Part of a small language model's weights: 7340 steps.
Each number is 50 + 12 x the weight over the matrix's rms, rounded and kept within 0 to 99. Layers, rows and columns count from 0.

# layer 3 attention output (transposed), 256x256, rms 0.278, rows 202-223, columns 0-63
69 50 48 49 47 35 59 69 55 57 66 61 41 64 57 54 52 39 33 46 40 44 70 39 42 54 52 58 43 48 77 42 69 35 49 58 81 53 48 48 51 71 51 67 53 59 46 50 42 54 47 48 42 40 40 57 60 46 59 56 64 35 55 51
48 51 50 38 49 34 46 50 48 35 48 51 53 18 43 48 53 52 42 53 36 48 54 38 76 51 31 68 48 45 53 61 30 53 48 57 50 24 38 56 55 50 36 59 50 59 54 41 57 55 51 44 47 58 53 54 51 45 59 48 70 31 52 71
45 61 35 29 50 64 58 43 55 50 58 42 25 50 38 53 28 44 46 62 42 64 65 40 58 58 42 51 57 45 54 48 49 55 63 55 32 46 67 58 69 24 55 61 60 73 51 45 61 45 57 45 38 65 49 39 61 46 62 52 46 26 71 52
24 59 45 57 60 62 41 35 60 57 28 36 46 66 36 40 48 51 49 53 53 42 28 37 39 47 48 38 51 68 43 30 73 66 30 57 44 49 57 39 45 55 32 47 76 51 35 24 46 40 23 61 70 51 37 58 35 69 57 39 64 52 51 38
59 44 56 47 26 56 47 41 51 47 45 72 46 72 64 55 49 53 50 62 30 33 62 49 46 57 45 56 56 48 55 54 61 60 45 44 45 70 32 39 49 65 46 70 52 50 25 66 33 44 43 50 72 47 76 56 77 71 45 71 51 67 70 26
44 30 63 34 48 53 56 58 47 17 44 57 45 49 60 51 58 38 35 65 57 58 62 48 44 55 58 65 64 62 72 56 48 32 37 72 60 54 44 48 61 75 71 59 57 59 58 42 26 57 50 62 69 61 60 41 59 33 29 58 73 34 41 73
50 48 60 44 47 58 50 61 51 47 47 58 18 39 43 62 52 62 35 55 49 36 41 85 54 65 64 58 47 55 65 42 30 49 68 60 39 45 50 60 65 60 37 62 49 46 63 24 47 41 60 47 56 50 39 51 54 73 41 66 54 39 69 61
62 56 44 53 46 55 41 49 40 30 65 58 45 50 66 62 46 28 57 56 47 82 56 48 46 70 41 33 54 61 25 57 70 73 43 51 55 43 60 48 59 41 35 46 32 53 57 47 59 52 47 53 44 40 28 60 68 46 65 67 36 47 62 47
45 50 58 44 51 51 49 47 55 40 44 56 72 40 58 27 46 60 39 48 43 45 46 48 35 61 38 55 52 57 68 50 54 33 68 55 51 44 31 59 40 64 31 46 64 53 43 55 47 63 74 32 42 31 55 58 47 36 67 66 46 48 55 45
54 41 47 47 46 43 38 38 65 54 56 39 43 34 50 45 53 46 48 34 72 53 47 40 46 48 36 50 40 48 44 49 48 46 47 65 67 54 25 45 41 52 52 53 60 60 41 48 35 54 51 59 57 55 60 44 54 58 50 58 47 54 36 66
73 59 54 42 57 58 49 47 78 44 66 61 39 56 36 31 53 41 65 35 49 53 76 53 55 56 49 49 55 49 65 57 55 44 44 54 39 29 57 60 53 51 46 56 51 57 56 46 34 58 52 75 50 41 31 52 19 66 64 63 38 60 29 63
47 69 47 41 50 51 46 62 37 61 51 67 51 38 61 57 47 56 45 39 61 69 73 43 40 33 56 46 35 37 49 49 58 65 32 38 63 68 53 43 27 47 68 36 57 59 48 32 59 60 48 40 49 63 64 52 51 55 57 40 64 54 52 58
46 50 51 15 51 42 49 31 49 56 63 46 64 52 62 58 30 36 43 65 36 71 38 53 55 41 53 51 55 63 50 63 55 30 52 59 30 30 48 44 47 61 39 53 31 57 60 49 56 57 40 61 36 52 59 67 50 64 60 68 65 63 49 53
36 80 43 33 59 48 50 46 41 51 50 30 46 41 44 61 46 28 53 76 56 60 60 33 29 65 58 39 56 85 66 58 26 42 46 29 72 61 65 35 54 42 32 48 44 45 52 47 39 48 50 62 46 42 34 43 60 45 43 55 58 29 73 49
54 42 48 58 52 57 50 46 57 44 61 65 57 33 60 30 60 31 53 78 44 48 45 74 34 65 57 40 76 53 76 48 48 49 57 63 31 55 55 58 57 43 44 53 58 48 40 56 55 27 48 52 57 53 48 57 55 49 44 38 57 52 46 55
63 55 34 40 43 51 42 49 36 48 49 43 43 37 43 62 38 64 49 55 17 35 50 50 69 55 25 41 32 58 46 49 55 61 45 39 56 43 56 56 51 46 40 53 36 29 47 44 53 39 56 37 52 72 51 43 55 34 56 55 33 25 39 42
34 48 71 42 45 34 41 44 58 47 28 52 60 45 59 77 72 71 46 49 55 60 41 54 51 43 72 41 31 51 35 47 61 50 47 61 28 51 46 61 44 38 58 58 42 37 36 65 43 47 62 56 40 51 41 55 46 61 44 62 48 61 47 56
46 36 25 48 47 79 34 45 38 58 46 36 70 52 54 68 42 51 30 58 47 67 69 47 48 43 25 59 35 50 38 31 60 49 48 37 41 59 62 30 54 50 54 54 37 53 56 57 70 38 53 48 44 44 67 54 53 44 42 35 51 31 44 54
46 69 33 60 54 55 47 53 57 55 30 58 68 41 44 41 47 43 68 63 51 66 62 57 66 68 56 54 48 43 67 62 57 58 39 31 62 33 48 46 50 37 24 52 56 62 53 74 57 48 64 61 46 64 73 48 37 40 55 36 52 53 37 44
61 76 58 65 54 33 52 62 56 29 45 51 77 58 42 52 44 68 29 48 55 39 41 33 46 61 63 30 41 39 47 48 67 35 49 47 51 50 45 66 49 65 21 41 46 63 55 37 42 36 39 45 63 32 51 54 58 32 43 47 62 36 55 49
29 61 30 50 29 53 56 37 42 54 47 51 46 74 34 35 54 49 44 41 50 79 43 22 52 31 60 38 58 53 37 56 48 50 31 40 47 44 59 32 32 50 31 42 56 61 62 48 62 53 59 78 58 40 50 50 63 57 37 51 53 39 45 60
46 53 56 56 63 54 55 50 45 50 64 32 41 45 32 64 38 39 39 62 67 40 51 70 41 44 53 40 42 38 43 50 61 36 58 53 49 60 47 75 63 65 54 45 31 26 58 41 60 45 67 48 59 54 41 62 56 50 65 60 67 79 64 41
# layer 3 attention value, 256x256, rms 0.146, rows 203-223, columns 0-63
55 64 62 60 39 61 77 53 48 35 32 48 23 64 69 49 44 55 54 48 73 45 30 51 36 35 61 63 39 32 58 70 60 44 40 31 48 49 56 48 45 58 67 46 54 40 64 62 28 40 45 28 42 45 62 49 60 43 56 53 62 41 62 48
46 44 54 63 48 48 63 48 57 37 46 53 79 64 41 41 51 47 46 27 71 30 50 58 52 40 56 61 60 55 62 66 52 32 46 46 44 32 55 69 29 64 49 66 64 43 49 46 39 63 31 42 41 43 28 70 49 49 29 56 67 66 47 35
69 47 70 53 36 47 73 53 52 54 56 50 51 41 46 69 45 40 55 45 51 45 48 63 41 42 48 61 58 38 52 66 57 41 18 40 59 68 48 34 53 45 44 45 43 44 54 68 22 42 48 40 39 65 62 58 62 46 61 86 43 35 48 68
32 42 41 51 70 56 49 55 41 60 49 46 52 54 54 39 27 69 59 39 41 51 50 47 64 34 50 58 26 50 60 46 42 57 41 64 67 56 21 60 45 52 37 52 66 49 56 47 50 33 51 46 38 60 44 48 49 72 57 37 71 58 53 42
36 53 30 74 40 45 57 66 53 59 47 56 50 63 43 38 54 38 57 28 50 63 48 51 70 64 42 40 46 52 32 44 48 45 35 48 60 29 44 46 56 22 41 59 53 51 47 57 55 46 57 26 48 33 27 43 32 57 60 52 57 51 50 69
37 35 49 42 49 58 43 45 56 64 36 46 79 64 67 33 36 38 39 35 71 69 45 35 66 51 51 53 41 47 43 49 51 22 42 28 43 70 37 56 39 50 60 37 72 38 50 25 65 49 61 52 70 54 49 54 44 32 60 47 52 51 44 36
49 68 46 47 60 59 69 48 34 45 53 56 57 47 48 48 57 58 48 38 54 28 70 51 41 58 57 50 44 62 54 60 20 39 61 62 53 27 58 63 44 44 57 57 54 55 47 49 26 52 61 52 68 48 67 35 40 44 49 52 37 31 48 46
49 44 53 49 47 66 42 53 61 37 40 51 52 62 47 63 44 48 69 61 42 35 36 48 48 47 48 49 52 46 67 31 56 58 52 32 52 58 47 64 63 41 67 35 56 41 54 60 36 38 61 71 67 50 55 56 40 53 60 40 40 37 48 53
57 65 46 44 57 60 55 49 47 60 43 63 58 52 54 44 46 58 68 36 45 53 43 64 59 33 59 45 74 50 59 43 49 67 28 52 53 42 47 44 54 42 58 54 59 48 61 53 54 44 60 45 48 41 46 59 46 50 46 54 66 57 76 49
39 64 54 45 57 31 78 65 59 64 35 29 64 54 60 55 47 61 28 58 61 55 58 43 53 58 54 48 64 53 38 63 50 52 45 74 44 47 49 46 42 45 67 46 69 45 29 52 74 57 74 21 53 64 59 69 68 43 52 27 72 61 35 57
52 25 55 47 38 45 45 61 56 50 68 49 45 72 58 46 38 35 49 64 32 35 40 51 59 60 49 35 53 42 40 56 52 65 41 66 72 39 38 54 54 55 44 61 41 33 46 66 45 43 61 63 44 56 30 41 55 40 38 38 42 62 46 34
47 48 39 56 62 50 41 44 49 36 29 61 28 62 37 65 38 49 54 43 47 49 78 57 49 39 67 45 46 55 77 58 56 49 59 45 59 66 53 57 48 41 64 41 82 53 38 57 59 55 37 48 41 44 50 46 53 33 13 47 26 53 33 60
53 48 49 47 43 39 48 41 33 26 59 69 62 30 71 36 74 59 59 37 46 49 56 42 47 38 44 45 53 48 70 64 71 34 44 56 53 45 41 60 35 87 68 45 37 53 53 50 61 58 48 48 38 43 54 46 51 58 50 43 55 34 66 60
49 53 36 61 32 36 52 56 34 43 52 53 67 73 58 52 70 38 34 59 74 45 58 55 50 50 63 60 43 43 38 70 56 41 35 36 33 50 57 66 43 46 39 35 35 27 50 15 56 71 65 49 32 60 55 36 56 51 54 46 57 62 60 49
72 48 74 49 49 74 53 50 66 41 70 44 67 41 31 41 33 34 50 52 67 61 60 54 03 46 66 51 62 45 22 47 27 66 53 45 68 67 39 55 46 63 61 51 38 37 30 68 56 60 41 58 42 34 58 49 46 35 54 49 48 31 56 33
64 50 57 36 53 58 51 51 66 43 46 46 37 72 43 49 50 39 44 54 34 63 61 58 51 54 21 33 56 58 64 32 56 52 50 69 58 67 43 32 66 56 42 19 44 29 39 37 42 61 55 42 60 60 64 51 37 37 55 35 37 52 34 41
61 63 68 41 40 41 35 49 51 44 68 52 30 35 63 32 59 41 53 53 51 63 44 48 15 25 45 65 57 38 33 49 26 53 59 47 29 57 39 58 43 48 61 71 56 41 67 59 32 47 42 39 66 54 57 32 52 43 36 48 31 58 66 54
27 49 65 46 35 61 36 44 45 43 65 46 60 63 54 42 57 54 59 71 61 42 59 35 20 49 44 49 49 40 64 42 33 36 62 57 50 47 59 57 44 57 46 58 37 64 35 52 42 55 50 44 35 52 42 46 64 51 31 50 66 70 59 40
28 37 41 49 60 50 31 47 45 47 79 44 45 58 50 37 52 24 54 39 41 71 31 72 59 54 56 38 50 52 48 28 60 37 36 24 57 43 38 35 24 55 52 60 53 55 23 52 56 67 41 51 44 81 73 64 61 45 62 51 44 53 47 43
64 40 54 19 63 33 21 74 62 44 59 62 42 45 64 40 40 47 50 48 62 38 48 55 59 42 68 52 51 69 49 57 34 36 60 37 64 40 41 57 50 59 52 52 50 54 54 46 55 52 56 36 40 62 56 51 62 64 55 47 56 65 44 47
57 44 38 41 42 57 64 43 46 41 55 44 19 48 47 43 69 60 36 45 64 63 55 45 28 62 53 52 69 43 69 44 70 57 75 35 37 41 63 39 67 49 54 13 46 59 50 51 54 26 42 45 59 52 47 43 54 50 43 42 42 48 38 55
# layer 3 attention query, 256x256, rms 0.156, rows 224-227, columns 0-63
60 64 58 39 40 46 46 46 86 50 50 47 35 62 48 57 34 65 44 57 61 53 65 38 71 53 68 31 36 41 37 63 67 76 33 63 51 51 54 40 55 46 26 60 48 68 49 20 43 63 30 35 41 39 42 53 66 43 49 65 59 44 40 48
58 43 53 39 32 28 39 42 55 48 51 40 52 34 53 54 62 58 45 65 54 39 61 60 64 53 66 70 35 48 54 44 45 63 53 43 33 66 66 44 62 57 50 57 47 44 62 51 52 49 54 42 45 46 54 61 67 54 54 54 33 42 62 53
45 36 51 64 91 62 51 58 49 45 57 55 51 52 56 47 45 41 53 50 37 73 37 37 71 60 55 43 50 58 43 52 54 43 42 57 65 61 53 76 43 46 65 58 70 58 53 41 55 63 66 58 45 43 40 72 64 51 51 37 55 49 44 43
68 58 52 59 53 53 29 26 35 62 45 46 64 44 58 60 48 77 56 35 49 42 69 75 60 49 53 51 45 39 53 58 49 45 49 57 43 30 46 36 50 24 49 60 47 60 67 78 37 64 57 34 55 50 42 47 62 53 59 44 32 67 56 57
# layer 3 attention key, 256x256, rms 0.162, rows 224-227, columns 0-63
53 30 64 50 57 19 59 51 28 70 42 65 65 64 41 23 52 59 67 44 35 44 45 65 33 31 48 48 36 56 57 38 36 38 53 37 73 37 68 52 67 44 60 19 45 46 64 52 67 66 45 35 41 33 38 44 60 51 48 33 32 56 47 44
73 32 62 57 46 46 66 50 30 49 43 48 37 63 45 34 48 38 59 45 44 51 37 35 49 51 37 46 43 70 58 54 35 52 61 62 64 48 46 50 38 62 47 45 48 53 56 65 49 53 52 57 52 49 25 58 49 45 48 40 45 57 59 53
46 49 66 45 44 33 38 54 48 49 67 47 34 49 47 53 63 51 50 49 66 61 60 49 41 45 46 59 54 47 52 62 52 45 66 37 38 70 41 51 59 40 65 54 39 60 35 48 37 48 62 35 45 64 72 51 60 51 63 52 67 75 60 50
66 32 49 61 34 56 68 41 53 60 30 52 51 54 53 40 36 41 58 52 45 57 39 46 61 55 53 46 46 33 56 42 48 47 51 70 61 57 39 58 36 57 39 46 68 65 50 29 57 47 30 52 50 52 35 67 51 36 33 40 48 36 54 45